config.toml
n_layer = 14
d_model = 256
n_head = 2
n_kv_head = 2
head_dim = 128
d_mlp = 704
vocab_size = 8192
activation = "swiglu"
norm = "rmsnorm"
norm_place = "pre"
norm_eps = 1e-05
positions = "rope"
rope_base = 10000.0
rope_fraction = 1.0
qk_norm = false
attn_scale = 0.0884
bias = "none"
tie_embeddings = "early"
parallel_block = false
extras = ["some layers without attention", "local attention windows", "hashed n-gram embeddings", "a smear gate", "learned residual scales", "skips across layers", "capped logits"]
init = "normal"
init_std_qkv = 0.0219
init_std_o = 0.0
init_std_up = 0.0219
init_std_down = 0.0
optimizer = "adamw"
lr = 0.00109
beta1 = 0.9
beta2 = 0.95
weight_decay = 0.14
lr_head = 0.0147
grad_clip = 1.0
warmup_steps = 235
schedule = "wsd"
decay_fraction = 1.0
decay_shape = "linear"
final_lr_fraction = 0.0
batch_tokens = 65536
seq_len = 512
doc_mask = true
train_tokens = 533800000
steps = 8146
dataset = "wikipedia_en"
Each number is 50 + 10 x the weight over the matrix's rms, rounded and kept within 0 to 99. Layers, rows and columns count from 0.

# layer 10 MLP down (transposed), 704x256, rms 0.0458, rows 23-59, columns 64-127
61 62 47 62 48 41 59 28 68 65 48 39 59 66 43 57 60 42 46 25 33 46 41 54 44 41 32 36 53 48 47 60 46 45 47 65 54 40 47 57 50 39 42 59 64 54 31 49 62 58 47 45 57 48 50 39 65 57 57 53 45 40 34 51
55 51 41 34 50 40 34 51 43 50 39 04 52 53 31 53 51 64 50 86 56 45 44 50 59 58 52 50 44 55 55 57 69 55 54 45 54 58 41 37 55 50 55 47 55 55 45 53 36 62 64 50 36 43 46 48 46 43 48 53 51 34 49 40
54 62 68 66 51 39 32 45 44 43 49 59 64 45 57 49 59 53 54 48 38 39 58 28 67 49 60 57 50 54 59 49 39 39 54 51 38 52 40 67 53 54 57 49 52 43 44 45 49 47 49 57 56 34 37 58 33 44 50 52 65 62 59 53
47 59 61 41 43 50 58 49 54 67 66 66 47 53 55 59 62 40 45 39 45 52 40 60 53 61 56 72 45 54 67 42 43 56 55 48 43 39 42 42 46 52 63 52 58 51 46 46 47 46 60 52 46 37 73 50 56 39 55 56 42 48 44 61
46 54 47 54 23 55 43 64 60 53 55 56 70 48 45 53 49 59 51 51 54 47 57 50 48 33 47 41 50 38 51 55 39 59 55 41 38 49 58 50 52 51 45 40 55 49 50 63 41 50 41 52 53 56 60 48 52 65 61 51 52 44 50 68
57 48 62 48 42 48 45 48 40 58 47 95 51 53 47 56 34 54 46 36 57 53 55 49 50 67 57 47 58 38 43 40 60 51 43 52 57 41 68 46 43 34 65 64 55 32 54 48 57 58 31 52 64 72 63 49 39 60 72 44 43 45 60 45
44 61 57 47 28 45 57 55 60 38 47 47 58 52 48 62 37 41 48 67 46 61 35 53 42 52 55 46 52 43 53 44 53 55 52 41 48 57 44 51 46 53 48 48 47 45 69 64 39 30 55 56 49 46 57 54 35 52 51 42 41 55 71 48
42 67 47 52 48 57 47 37 48 49 45 52 56 54 50 39 46 66 50 48 42 37 49 58 57 52 43 48 35 53 34 60 65 53 54 58 50 30 48 62 68 54 57 48 56 35 34 53 44 53 67 45 51 59 41 37 60 39 35 42 62 38 24 59
30 58 57 51 54 83 57 40 43 57 40 78 43 53 59 53 50 51 49 42 39 38 36 44 46 46 36 51 40 54 62 54 33 56 44 52 62 56 25 49 44 60 48 43 47 51 43 43 63 65 71 42 55 60 64 45 60 35 63 43 43 43 65 48
63 70 61 41 39 42 56 35 48 43 65 58 41 71 58 47 33 43 53 33 48 48 42 46 42 52 54 45 73 67 62 52 49 50 53 43 50 48 50 65 27 52 54 46 40 34 47 43 45 42 60 50 60 51 38 55 42 54 42 44 56 61 41 47
46 61 61 56 55 41 41 52 41 42 44 59 55 35 35 52 45 41 41 30 53 45 44 47 47 58 27 44 62 48 57 31 60 58 50 57 34 40 46 60 27 48 44 27 38 58 47 50 55 55 62 64 43 38 52 52 73 30 61 59 54 51 46 37
63 56 35 32 47 64 55 42 66 54 56 29 49 41 71 54 52 52 64 35 49 59 18 48 56 56 51 56 55 49 58 34 43 47 30 47 52 50 51 31 31 46 41 50 51 65 34 38 52 61 60 54 37 51 32 54 68 49 48 71 65 57 59 57
49 62 33 67 56 70 53 44 46 42 34 59 56 49 49 64 41 64 38 47 53 44 53 59 42 36 57 41 51 44 41 62 58 61 49 35 35 66 33 45 49 48 52 56 49 76 49 60 43 48 50 59 39 49 33 61 61 64 41 41 67 57 45 50
46 56 48 56 54 31 47 47 50 61 44 46 43 54 50 37 52 54 33 50 54 67 45 48 24 45 65 35 62 48 61 56 54 62 58 43 40 55 40 50 65 56 47 36 29 49 45 37 41 53 48 46 50 51 42 47 38 40 26 59 39 39 53 38
44 56 39 45 42 42 45 44 52 52 71 31 45 48 60 55 41 47 43 58 55 49 44 41 57 66 58 44 41 58 48 58 40 55 40 40 56 65 47 41 51 58 56 48 38 38 57 47 59 44 40 46 72 49 39 32 22 32 66 50 45 57 49 42
46 62 55 64 58 52 62 52 63 51 25 44 50 42 33 32 35 31 46 50 53 56 61 70 34 52 68 63 55 34 53 65 44 67 18 57 55 38 45 46 56 63 44 57 66 46 40 53 51 66 39 42 51 51 57 42 45 40 60 48 63 43 51 48
54 40 60 61 58 45 49 46 59 40 48 25 55 69 58 53 42 58 55 33 42 45 61 49 56 47 39 55 48 28 53 54 56 46 46 37 34 70 39 46 47 51 67 53 44 60 53 58 38 53 40 51 54 58 45 53 56 46 55 39 49 46 60 57
35 46 58 55 59 68 38 48 48 53 36 33 46 55 56 48 60 44 37 46 56 34 39 45 62 49 54 58 45 45 58 42 47 57 38 51 53 67 36 53 48 62 52 55 36 52 57 55 40 50 66 51 48 68 61 49 41 23 56 52 50 39 65 52
44 51 45 58 41 65 54 35 54 42 56 45 35 53 40 55 55 55 63 50 50 66 56 70 59 38 29 40 55 57 67 50 57 52 46 54 57 52 51 49 63 42 72 38 48 63 55 64 41 35 58 42 38 51 31 65 52 42 42 47 53 55 47 45
27 47 49 50 63 39 47 66 45 59 43 91 49 59 68 54 62 57 55 49 76 42 43 58 61 38 49 37 44 65 43 51 49 48 58 46 31 48 53 41 41 40 53 44 51 62 51 64 49 46 42 55 69 65 53 44 61 48 46 41 72 75 53 49
57 54 35 57 63 54 37 74 69 33 42 60 39 45 27 33 42 47 63 53 63 60 48 46 60 34 43 54 51 54 46 41 34 54 61 57 43 57 45 50 49 44 63 45 34 37 48 41 51 63 64 50 59 40 57 52 47 49 59 53 49 46 48 64
24 61 37 65 38 33 58 45 50 52 53 39 22 33 51 53 57 45 38 45 46 68 53 55 47 47 64 53 28 27 45 40 30 49 45 68 46 46 51 54 43 55 59 56 53 51 69 43 61 50 41 49 57 50 40 50 48 55 35 38 48 70 56 32
37 59 55 51 55 50 62 60 62 54 39 73 57 57 38 36 47 50 49 51 60 57 56 64 46 62 46 62 69 34 41 48 38 49 60 64 49 58 42 51 49 37 41 41 42 56 54 49 30 52 56 57 62 61 49 47 44 49 64 46 32 42 50 42
36 55 43 55 56 39 54 30 31 65 58 64 38 29 52 65 42 47 60 45 39 56 45 68 48 47 65 55 58 48 45 30 52 42 51 44 62 56 53 37 56 62 60 54 64 65 43 49 40 51 57 36 32 61 53 68 32 58 40 53 41 66 48 50
56 51 59 33 58 65 63 75 70 37 54 52 39 54 55 43 62 55 60 53 24 46 48 60 62 53 51 50 52 54 37 31 36 44 50 58 43 49 49 48 67 49 55 38 59 53 37 49 47 55 43 24 67 55 51 57 56 55 49 49 44 47 42 44
49 39 67 36 35 53 38 44 58 54 56 10 62 53 50 57 43 48 50 64 58 73 43 50 41 34 45 49 46 58 63 54 33 47 43 48 28 47 45 40 52 52 46 51 31 54 51 40 50 48 42 22 52 42 51 37 53 67 34 57 39 46 70 48
53 44 47 40 51 52 52 66 62 61 46 44 45 65 64 42 57 58 43 49 57 27 48 39 67 53 50 60 58 36 56 75 43 56 48 42 50 72 69 38 38 49 63 28 50 50 40 47 41 62 52 52 37 69 45 53 60 37 59 53 72 63 57 41
60 71 53 57 63 37 49 57 50 48 42 61 43 59 63 71 52 38 56 46 24 51 60 47 49 54 59 53 63 66 50 46 41 52 45 34 63 57 39 68 40 49 47 52 47 37 46 51 61 51 54 45 56 47 49 49 46 56 67 60 60 54 42 62
46 59 54 67 37 58 55 32 44 48 50 88 58 29 59 51 35 40 46 44 48 52 51 41 50 48 62 42 43 53 40 51 43 59 48 26 42 55 49 31 39 50 47 54 62 61 43 57 54 56 45 56 66 49 57 51 34 51 42 35 40 56 55 54
39 44 65 43 37 49 44 62 60 39 42 73 39 45 63 52 55 44 43 65 52 44 36 53 44 47 40 45 56 46 48 51 38 58 63 44 60 41 45 48 59 59 49 40 49 38 63 45 53 43 46 57 44 54 50 52 59 74 40 47 36 51 55 52
51 41 53 43 49 70 62 38 59 56 57 37 45 41 52 55 49 47 60 36 50 33 46 35 57 52 37 69 54 39 63 41 57 46 46 51 46 53 37 42 36 63 59 65 39 44 38 55 34 36 61 49 41 63 45 59 45 48 51 37 42 58 65 56
49 50 62 71 49 57 56 48 32 51 45 18 43 53 35 30 51 51 54 51 43 54 43 51 36 70 57 46 62 56 53 45 55 49 36 38 52 37 45 58 49 53 38 56 36 32 69 38 42 52 28 41 42 52 56 44 48 44 61 51 42 49 43 33
53 61 47 60 57 44 46 37 47 60 25 10 51 67 60 43 48 62 48 39 44 47 45 61 53 38 50 39 50 56 60 48 41 45 52 53 59 37 54 64 55 45 52 46 46 46 37 57 33 40 40 60 44 54 47 48 69 43 52 52 46 47 47 50
53 61 39 32 39 54 42 45 55 50 50 76 43 43 62 51 61 54 40 38 53 39 39 54 51 38 40 39 71 54 46 49 42 67 45 70 53 35 42 51 35 55 51 67 53 57 43 51 39 46 49 50 45 39 44 57 51 46 53 58 59 63 42 51
64 49 61 50 60 60 46 50 49 32 55 28 48 54 57 61 45 40 40 51 35 48 46 47 61 48 42 57 47 59 59 54 51 60 41 55 46 48 48 51 53 53 39 39 50 39 52 53 66 54 48 44 54 59 33 52 42 59 45 46 57 48 51 62
44 61 61 39 42 39 45 59 40 66 54 11 40 47 36 56 32 56 52 45 65 41 33 49 56 35 41 44 63 56 37 54 62 43 45 48 73 42 46 55 44 56 37 49 73 53 45 43 31 62 58 37 73 17 59 44 47 50 57 43 51 56 37 26
55 53 36 58 42 43 54 40 62 49 43 85 56 55 64 50 46 67 49 41 60 34 50 41 61 41 45 48 42 47 50 52 40 44 44 43 53 49 55 57 51 40 56 56 48 48 53 45 58 41 48 44 59 59 44 50 36 51 45 42 62 28 38 46
# layer 10 MLP gate, 704x256, rms 0.0479, rows 24-59, columns 64-127
42 54 61 58 49 57 40 54 49 73 45 49 43 50 58 37 49 58 46 52 60 56 46 54 60 46 51 47 54 42 57 56 55 45 62 34 55 55 40 54 51 45 50 46 61 55 61 43 48 55 49 58 61 50 46 56 58 46 51 50 44 53 44 44
49 51 42 48 32 46 54 59 54 59 36 47 67 59 72 45 49 50 54 61 51 53 48 50 61 27 52 58 64 38 49 41 39 33 41 67 51 45 41 35 43 36 43 49 39 47 43 51 59 43 51 40 53 39 45 49 49 45 47 35 43 55 51 35
74 47 49 51 52 52 53 55 55 57 55 56 48 61 43 30 62 54 63 64 40 46 55 59 59 53 58 59 42 33 63 59 60 67 61 58 60 58 45 37 54 27 55 70 44 55 56 62 43 59 25 63 59 52 48 58 54 46 43 52 73 36 35 49
44 46 53 47 49 62 23 48 48 58 35 50 63 56 59 57 51 41 42 66 41 52 57 50 57 41 50 56 60 49 62 60 47 57 51 39 56 48 40 54 44 56 45 61 50 56 54 47 44 69 69 39 56 55 44 57 47 57 28 56 52 57 54 41
48 68 42 43 58 37 33 54 58 44 51 61 38 53 54 67 60 46 48 36 45 51 50 35 45 49 54 53 33 66 47 56 44 36 55 39 32 69 70 43 55 54 33 41 46 56 58 55 52 49 51 56 63 39 47 39 57 51 61 65 64 61 41 55
48 55 44 57 36 65 55 47 60 46 49 54 34 39 55 60 58 50 60 64 41 40 37 48 36 57 58 58 56 49 67 48 61 46 66 44 56 67 48 55 30 60 49 50 45 57 45 38 52 47 68 52 63 40 52 46 56 33 49 54 55 41 51 43
47 37 46 51 44 45 53 48 40 53 47 46 38 51 44 50 51 44 37 56 51 35 46 63 67 56 45 47 65 50 60 63 46 64 66 41 54 67 46 50 48 52 48 58 53 54 47 47 36 56 27 55 53 54 41 42 47 55 49 51 39 40 41 44
47 56 56 48 45 79 45 41 48 51 48 57 49 50 55 50 72 49 47 48 48 45 42 46 46 33 36 53 41 52 46 51 36 52 53 42 50 54 31 63 40 44 42 50 46 66 49 46 57 68 65 53 54 54 71 46 35 34 57 49 53 44 54 30
57 68 47 31 47 45 32 38 50 40 46 52 47 52 66 42 44 36 56 47 49 44 38 55 53 59 50 55 49 44 58 49 37 53 55 53 38 62 36 56 61 43 53 59 70 56 62 44 48 62 66 54 56 60 52 54 70 34 37 34 52 49 38 37
31 52 42 52 65 50 53 26 37 52 31 55 36 52 57 43 53 50 48 54 44 41 42 53 43 58 31 38 40 50 52 47 34 51 43 52 50 47 60 41 38 64 36 23 45 48 51 52 49 44 46 69 47 46 48 52 39 53 35 51 43 54 62 51
39 45 47 52 59 41 51 64 60 59 45 57 39 57 45 59 61 28 58 52 58 63 62 56 55 48 53 52 37 39 63 30 50 63 59 39 60 51 32 67 54 62 50 45 51 36 58 65 45 52 59 47 61 41 74 47 59 43 54 56 55 66 61 52
39 42 58 46 53 35 32 44 59 65 51 51 50 54 43 46 42 54 54 58 49 72 55 48 61 54 52 55 47 49 54 48 43 43 46 60 52 35 55 45 51 55 35 50 37 56 45 48 40 49 29 43 65 61 53 52 46 46 63 57 31 59 49 33
37 44 47 51 67 46 46 50 40 34 34 51 56 53 41 43 28 38 53 57 50 90 50 42 32 60 30 41 46 50 59 60 43 53 41 44 39 61 39 50 59 51 72 33 51 21 56 51 63 55 52 35 51 48 52 58 69 45 32 63 36 52 41 40
62 42 71 54 55 60 39 45 43 50 60 60 53 34 69 36 47 43 52 45 48 60 53 38 45 60 53 44 56 39 52 50 30 56 62 49 42 41 60 48 45 47 52 56 47 47 50 51 71 67 61 61 43 44 61 37 60 48 37 63 55 46 54 49
36 63 37 46 33 63 25 56 49 55 44 61 33 35 70 49 65 41 58 43 53 55 45 54 54 55 21 50 52 37 38 42 47 49 53 32 50 48 44 58 49 33 47 44 33 62 54 58 55 52 54 47 43 45 61 48 51 50 43 51 42 32 49 50
45 52 52 62 45 61 28 41 46 67 54 49 38 57 54 41 48 35 54 42 40 61 48 36 59 61 61 61 62 53 47 44 53 32 54 51 46 41 62 57 55 57 56 70 57 50 48 58 60 55 33 69 53 31 60 68 35 55 49 35 49 55 50 50
48 61 39 34 43 26 53 46 49 53 67 51 37 36 34 42 57 60 63 51 45 83 63 59 47 56 62 44 62 54 43 58 63 42 57 41 37 41 56 51 77 32 48 57 55 51 48 42 55 45 33 77 57 47 37 48 38 82 28 47 51 45 33 51
26 44 43 40 50 42 37 42 45 49 44 52 55 52 56 51 55 51 56 68 62 55 58 46 66 36 46 50 53 45 63 72 56 61 61 61 66 57 58 45 51 55 62 18 45 49 56 63 44 29 50 51 47 47 27 55 43 43 37 48 46 59 50 37
39 59 54 49 51 41 40 55 49 46 59 56 32 45 43 44 34 53 46 55 56 65 55 57 46 38 77 45 59 50 56 71 60 28 46 60 55 45 55 41 53 56 41 66 56 49 71 57 40 55 61 50 40 40 66 41 57 51 54 32 52 46 23 50
39 44 44 46 51 61 52 56 59 38 34 59 56 47 62 56 50 56 62 56 76 52 48 45 54 54 40 46 47 41 49 32 40 46 37 65 47 45 44 51 64 46 38 50 57 51 42 63 50 43 58 53 45 50 57 58 49 52 54 47 74 27 66 48
36 45 62 38 42 45 39 59 53 47 59 64 59 51 50 50 52 57 66 51 66 37 68 53 48 30 38 66 47 60 70 51 78 44 40 52 42 49 50 65 63 46 39 41 61 48 44 75 40 58 48 43 68 45 53 59 45 54 51 50 38 47 42 55
42 53 51 57 39 52 54 64 61 63 41 49 58 69 51 56 48 46 51 55 51 56 63 42 42 60 54 54 59 33 48 35 28 52 66 56 50 37 33 36 51 39 61 50 56 69 52 50 33 45 54 76 71 49 65 50 47 46 70 48 62 29 60 49
40 71 35 44 41 39 45 44 51 49 49 45 54 41 43 44 33 60 50 75 52 62 74 52 56 55 45 45 68 40 35 63 55 57 61 74 46 72 47 52 63 50 54 51 42 43 38 53 37 47 61 56 54 65 41 46 43 47 40 46 67 55 52 50
35 58 43 48 64 41 47 60 61 47 49 67 53 42 49 49 49 56 47 38 30 60 39 53 40 45 53 25 47 31 56 40 28 50 50 57 69 54 44 52 58 49 46 39 48 30 31 34 60 60 39 48 59 53 34 62 53 66 46 44 44 29 35 47
53 64 38 66 57 69 61 67 55 63 49 38 32 41 33 52 64 54 64 49 47 32 51 51 47 75 61 38 51 43 36 43 81 56 43 50 70 42 51 67 34 56 46 61 72 43 43 52 61 66 67 96 47 41 54 62 49 36 64 40 63 43 46 53
68 45 44 43 58 47 71 43 41 53 47 48 44 39 48 58 55 45 55 58 43 49 39 43 42 37 46 49 55 62 43 55 62 52 35 54 44 38 64 43 59 54 39 60 52 57 34 49 39 52 28 60 62 44 48 34 65 56 53 52 52 33 48 34
46 56 43 41 40 52 67 41 45 58 48 47 41 49 43 26 45 40 38 43 44 63 62 40 32 46 53 44 47 44 50 60 57 30 55 59 50 48 48 51 66 55 55 53 30 44 59 51 32 45 59 67 66 56 39 66 54 47 52 58 57 28 41 41
42 42 44 39 28 47 26 47 56 54 52 42 41 59 37 40 40 41 52 71 49 57 43 47 46 46 61 32 65 48 53 35 40 48 26 52 49 54 49 28 53 42 48 50 43 54 61 41 61 41 65 46 41 58 72 47 55 37 50 55 30 61 42 41
52 54 34 43 39 44 59 40 48 81 63 52 53 40 38 31 50 53 60 46 41 64 55 37 44 78 46 54 51 59 54 56 39 70 45 48 40 42 38 35 57 27 57 41 65 56 49 44 44 51 51 54 49 26 61 45 49 63 44 70 71 33 47 43
52 43 46 50 52 56 55 53 56 52 43 59 65 53 47 46 51 44 55 45 52 41 58 45 42 45 39 50 40 32 50 58 46 28 48 46 34 51 54 57 52 55 66 64 42 50 33 45 50 51 62 63 46 61 66 62 48 45 63 38 49 48 56 42
46 65 56 52 40 53 55 37 55 49 41 45 63 44 49 42 43 48 48 49 52 53 45 45 41 47 56 59 50 61 57 54 59 54 35 46 42 44 35 47 41 60 41 54 52 43 59 41 48 63 41 57 44 39 55 47 50 42 40 55 53 38 39 49
34 46 58 47 44 53 48 61 67 37 40 56 58 57 41 70 45 31 47 64 61 59 63 45 66 67 29 58 60 50 65 63 52 56 43 35 43 46 40 35 58 59 51 59 38 40 72 27 53 67 44 35 53 47 66 47 39 55 46 49 52 56 60 55
49 51 52 51 45 40 48 48 34 66 50 55 46 52 47 49 60 45 45 42 53 53 65 46 63 50 47 43 45 55 41 67 51 42 60 46 43 69 55 46 59 30 38 40 48 50 51 61 50 42 40 56 67 55 42 41 32 44 54 47 47 45 45 21
40 77 49 45 61 64 42 46 55 62 67 50 67 42 35 46 51 54 42 59 46 34 48 46 43 54 39 57 70 41 53 58 54 22 55 52 51 54 45 55 38 51 40 44 47 47 62 30 44 49 49 64 46 72 52 60 45 64 64 68 48 57 65 48
89 49 56 62 55 60 61 17 54 54 44 69 41 35 74 38 51 39 44 63 48 67 80 67 46 73 63 63 44 46 68 41 48 44 67 49 32 64 49 52 57 52 56 58 26 47 54 70 63 21 25 66 35 76 36 69 55 69 31 47 39 27 61 85
59 62 52 40 58 63 41 57 60 61 38 55 38 54 36 34 70 35 56 65 74 62 51 50 51 51 32 42 53 68 58 57 69 59 48 47 43 59 35 58 46 42 61 48 56 57 68 50 43 49 65 50 47 67 64 58 56 45 58 56 51 61 65 59
# layer 10 MLP up, 704x256, rms 0.0485, rows 24-59, columns 64-127
53 52 47 58 46 64 53 62 44 56 49 53 48 47 56 31 57 45 33 30 42 54 49 52 58 50 50 54 51 26 67 50 66 39 54 34 70 50 48 48 55 35 42 45 44 59 48 38 56 66 49 58 45 48 54 45 39 51 78 65 47 50 62 47
51 41 50 44 55 47 48 44 41 53 61 50 55 53 52 58 45 55 52 55 70 57 52 63 35 61 53 28 37 49 48 38 53 57 63 40 44 50 43 46 67 58 45 46 37 50 40 64 46 60 41 56 61 58 52 55 58 48 43 42 52 54 46 55
45 46 65 41 50 45 63 39 59 72 42 58 48 64 60 43 68 48 47 43 44 46 57 55 48 62 35 58 67 36 35 42 57 43 45 48 41 60 44 50 51 32 62 59 52 66 34 40 47 50 55 55 59 60 37 64 55 64 47 48 43 49 56 50
57 56 47 58 68 26 54 45 45 52 66 55 42 56 47 38 60 51 57 57 45 38 62 60 35 57 57 63 42 44 58 58 57 46 53 39 33 58 47 44 53 45 49 58 75 47 56 53 47 53 65 54 43 48 63 44 45 48 49 58 37 58 40 35
47 47 42 49 61 55 44 46 52 41 42 39 63 41 41 70 30 54 42 53 43 68 50 44 38 55 53 54 66 64 49 35 45 47 42 37 56 46 57 48 35 32 54 48 53 53 45 32 62 38 54 34 55 51 58 48 55 51 61 57 44 46 49 41
60 39 69 59 41 45 54 40 64 46 58 55 28 51 41 59 50 67 43 57 61 46 49 61 57 56 51 58 49 47 52 63 59 52 35 54 52 52 50 35 45 47 63 45 31 49 43 41 53 19 38 56 49 29 51 42 73 57 56 40 42 54 44 45
54 34 69 64 54 63 59 60 54 47 40 47 38 41 41 53 42 32 46 52 67 69 50 40 50 44 60 56 66 49 70 36 47 61 46 58 49 35 67 48 44 55 46 36 55 45 52 42 53 41 44 47 53 59 44 62 40 50 64 72 53 58 71 51
55 50 45 68 53 45 50 51 53 46 57 57 35 46 55 33 67 39 60 60 58 76 59 64 55 70 45 49 66 61 54 51 73 50 78 47 41 35 73 44 63 41 44 54 69 49 67 52 60 55 36 70 64 40 50 51 43 72 35 60 52 51 42 51
50 60 63 53 43 51 42 58 42 61 57 65 40 56 68 43 49 37 51 54 56 52 44 55 49 38 62 50 64 64 42 40 69 52 54 44 59 41 42 65 35 52 52 70 45 39 41 49 21 45 41 63 54 54 24 55 32 54 52 33 43 51 49 35
57 67 52 63 35 40 45 56 63 55 47 64 48 48 58 32 41 53 50 41 65 42 59 47 38 49 41 46 39 40 44 38 48 46 39 48 45 48 45 62 48 44 53 35 38 28 69 47 49 31 56 42 71 46 58 56 42 44 53 56 42 56 65 47
42 44 33 52 58 54 52 45 44 75 47 56 45 39 51 54 44 60 55 53 40 51 49 47 42 49 39 49 30 41 60 41 63 25 46 49 37 48 69 50 60 52 47 48 49 47 61 49 59 41 57 50 27 56 47 74 61 45 53 35 68 49 52 46
51 44 44 50 51 47 63 59 56 55 50 52 54 50 43 54 59 57 39 56 38 57 58 62 58 53 48 50 48 64 51 41 49 49 72 52 60 46 65 70 54 48 60 59 55 55 61 62 41 41 57 52 54 31 53 49 58 61 39 52 48 44 58 65
65 44 56 33 39 61 41 65 49 50 45 46 46 40 54 39 37 40 44 40 40 52 52 69 55 69 51 46 39 52 47 47 49 29 47 43 39 55 52 42 62 47 42 43 67 36 42 34 45 65 41 61 48 56 56 57 64 45 50 41 16 52 33 38
39 54 52 76 39 59 60 56 70 53 56 54 70 57 33 61 48 64 61 59 67 45 42 47 54 57 84 41 39 68 51 34 47 64 47 53 57 75 40 49 62 57 61 44 46 43 58 39 41 52 53 50 63 63 51 51 55 42 49 44 37 53 29 47
36 61 61 51 53 50 52 68 68 42 60 59 50 56 37 55 51 62 46 43 59 39 57 59 27 63 52 50 71 50 62 55 53 43 48 49 39 44 59 56 37 88 61 57 38 50 56 39 57 34 45 42 59 45 52 62 64 61 65 22 58 59 55 46
40 40 51 45 48 51 61 39 55 53 43 47 63 44 57 58 68 53 53 50 63 50 45 48 47 49 57 67 57 55 29 45 46 41 56 43 49 41 55 58 62 62 37 52 50 44 34 51 60 69 46 57 52 55 42 42 48 65 54 52 53 44 56 45
73 52 30 47 46 34 73 38 51 49 54 55 57 44 48 54 40 54 42 48 49 69 63 58 24 50 66 56 55 64 33 58 44 43 40 46 36 47 73 54 64 45 39 49 41 48 43 65 57 39 33 59 44 58 39 59 64 56 45 41 42 28 52 63
38 55 44 80 44 50 47 51 52 48 45 58 52 46 47 50 64 43 46 36 58 54 37 52 64 51 83 45 53 53 43 58 49 59 35 63 39 26 50 52 53 66 35 60 47 54 50 44 45 66 64 53 44 42 55 32 52 53 46 54 27 46 45 51
49 75 60 44 53 48 64 35 40 34 47 57 44 65 58 65 67 49 46 52 47 55 53 47 55 49 57 54 53 56 44 48 34 54 36 45 53 29 41 49 43 35 50 49 43 43 50 35 46 48 55 51 53 51 37 22 46 59 38 43 56 31 36 63
70 54 51 63 45 29 38 46 42 58 55 51 53 57 28 48 45 38 50 60 52 59 41 38 55 38 51 44 29 44 48 54 51 46 39 62 48 65 48 45 45 32 40 39 40 43 48 51 49 48 44 49 53 51 53 42 52 49 58 51 51 49 62 45
45 41 60 48 48 44 50 59 50 66 63 57 53 42 31 55 56 42 49 41 68 58 70 43 62 72 37 40 58 38 36 44 64 36 56 56 61 51 65 42 43 53 50 47 52 47 71 71 51 57 44 61 63 42 51 48 59 50 32 64 47 48 59 35
61 27 49 47 57 48 48 46 45 56 54 46 42 41 59 57 52 56 53 33 56 57 35 29 51 46 46 39 45 66 49 45 56 39 43 50 44 45 53 58 62 53 59 51 56 51 36 47 62 52 37 40 44 63 63 47 54 35 33 52 39 58 47 46
47 64 27 39 57 49 39 53 70 35 65 51 65 47 53 53 46 57 52 65 61 40 46 54 69 38 37 70 41 43 66 58 42 45 30 54 53 49 38 46 56 48 50 62 54 38 51 32 45 41 49 63 46 68 50 59 49 45 46 47 66 38 57 42
52 60 46 58 32 70 52 36 47 47 54 48 57 48 48 55 45 42 64 53 49 50 50 47 56 51 55 31 52 36 67 40 41 46 37 55 53 45 34 59 40 47 55 53 52 55 46 48 45 46 58 43 35 48 54 45 46 40 45 57 53 49 60 51
58 57 29 54 63 55 58 61 41 43 57 61 35 49 51 57 54 46 49 58 34 32 58 38 61 58 43 49 44 43 44 52 60 49 63 45 77 53 53 58 46 51 60 54 70 38 43 67 50 48 52 81 41 47 55 51 49 32 70 48 70 62 40 58
67 30 63 56 40 51 36 64 31 52 46 42 46 43 60 52 34 46 45 56 46 50 33 57 42 49 68 37 43 58 49 38 53 57 49 52 57 47 38 55 35 47 41 44 61 44 68 61 52 61 50 38 38 32 65 55 53 49 61 51 53 57 36 49
57 41 59 56 47 60 55 43 60 66 33 55 62 54 55 70 37 55 50 44 41 49 42 50 55 34 39 63 57 42 35 47 37 39 52 45 56 59 45 59 42 43 45 60 64 28 42 52 57 57 44 47 40 53 56 52 47 45 78 33 40 60 58 44
54 44 56 49 66 48 47 63 57 54 48 54 42 58 51 50 67 36 42 58 49 42 32 44 47 46 34 60 50 28 56 46 52 54 64 32 46 55 64 49 55 49 57 69 53 62 65 41 68 52 49 49 47 52 66 48 55 56 60 50 47 54 51 45
43 41 63 42 47 58 62 40 47 40 46 50 53 51 52 36 54 62 57 54 47 53 47 47 52 58 43 70 42 60 69 50 50 52 76 47 68 53 57 46 59 47 55 54 46 41 69 39 41 64 51 60 53 69 64 54 35 63 46 59 59 55 52 39
54 50 42 39 48 36 67 36 51 31 41 52 43 61 50 41 74 62 65 46 59 60 58 58 46 55 63 46 62 56 38 43 48 41 56 38 46 60 56 49 64 41 46 59 53 52 29 55 59 62 63 57 45 50 48 47 42 67 47 51 49 42 56 48
64 56 53 48 52 51 40 52 64 45 40 44 59 42 52 45 52 51 51 52 31 39 44 51 44 38 45 45 60 55 37 48 45 40 52 55 53 67 48 41 56 48 47 29 47 56 40 67 48 39 39 41 69 53 61 33 56 55 55 62 59 61 58 48
55 59 70 44 43 37 52 71 47 44 44 63 74 45 53 60 49 39 42 80 56 42 75 31 51 60 54 55 61 53 61 50 53 41 60 52 50 44 52 42 53 56 67 46 49 52 68 46 38 45 56 40 47 47 56 69 46 54 43 64 47 39 48 65
48 51 51 56 55 46 63 47 45 54 29 49 68 51 62 49 46 47 56 56 38 38 70 52 27 55 50 48 45 47 46 58 56 50 44 51 56 44 51 64 64 60 45 58 67 41 52 54 41 50 42 54 48 56 39 40 41 19 55 44 27 58 65 35
56 39 49 64 71 46 43 53 53 52 55 41 46 38 33 51 43 50 46 49 45 62 50 49 53 59 43 39 56 42 60 45 47 48 60 62 51 59 50 52 63 53 65 52 32 51 44 34 56 51 43 61 47 65 51 62 50 58 56 52 37 39 47 51
49 41 36 67 64 54 57 60 61 50 39 60 52 52 52 31 47 58 55 42 51 46 48 42 58 48 65 63 49 44 67 34 41 30 54 55 43 50 51 50 55 46 28 45 37 60 46 47 37 25 29 54 23 96 36 60 50 74 56 64 45 62 66 72
62 48 49 63 68 43 54 39 39 61 54 37 54 49 67 45 47 54 59 36 35 47 57 71 48 57 53 44 51 44 53 72 52 49 49 42 46 52 55 53 42 42 52 58 52 56 41 39 50 41 28 38 65 44 48 65 27 48 69 55 66 50 44 52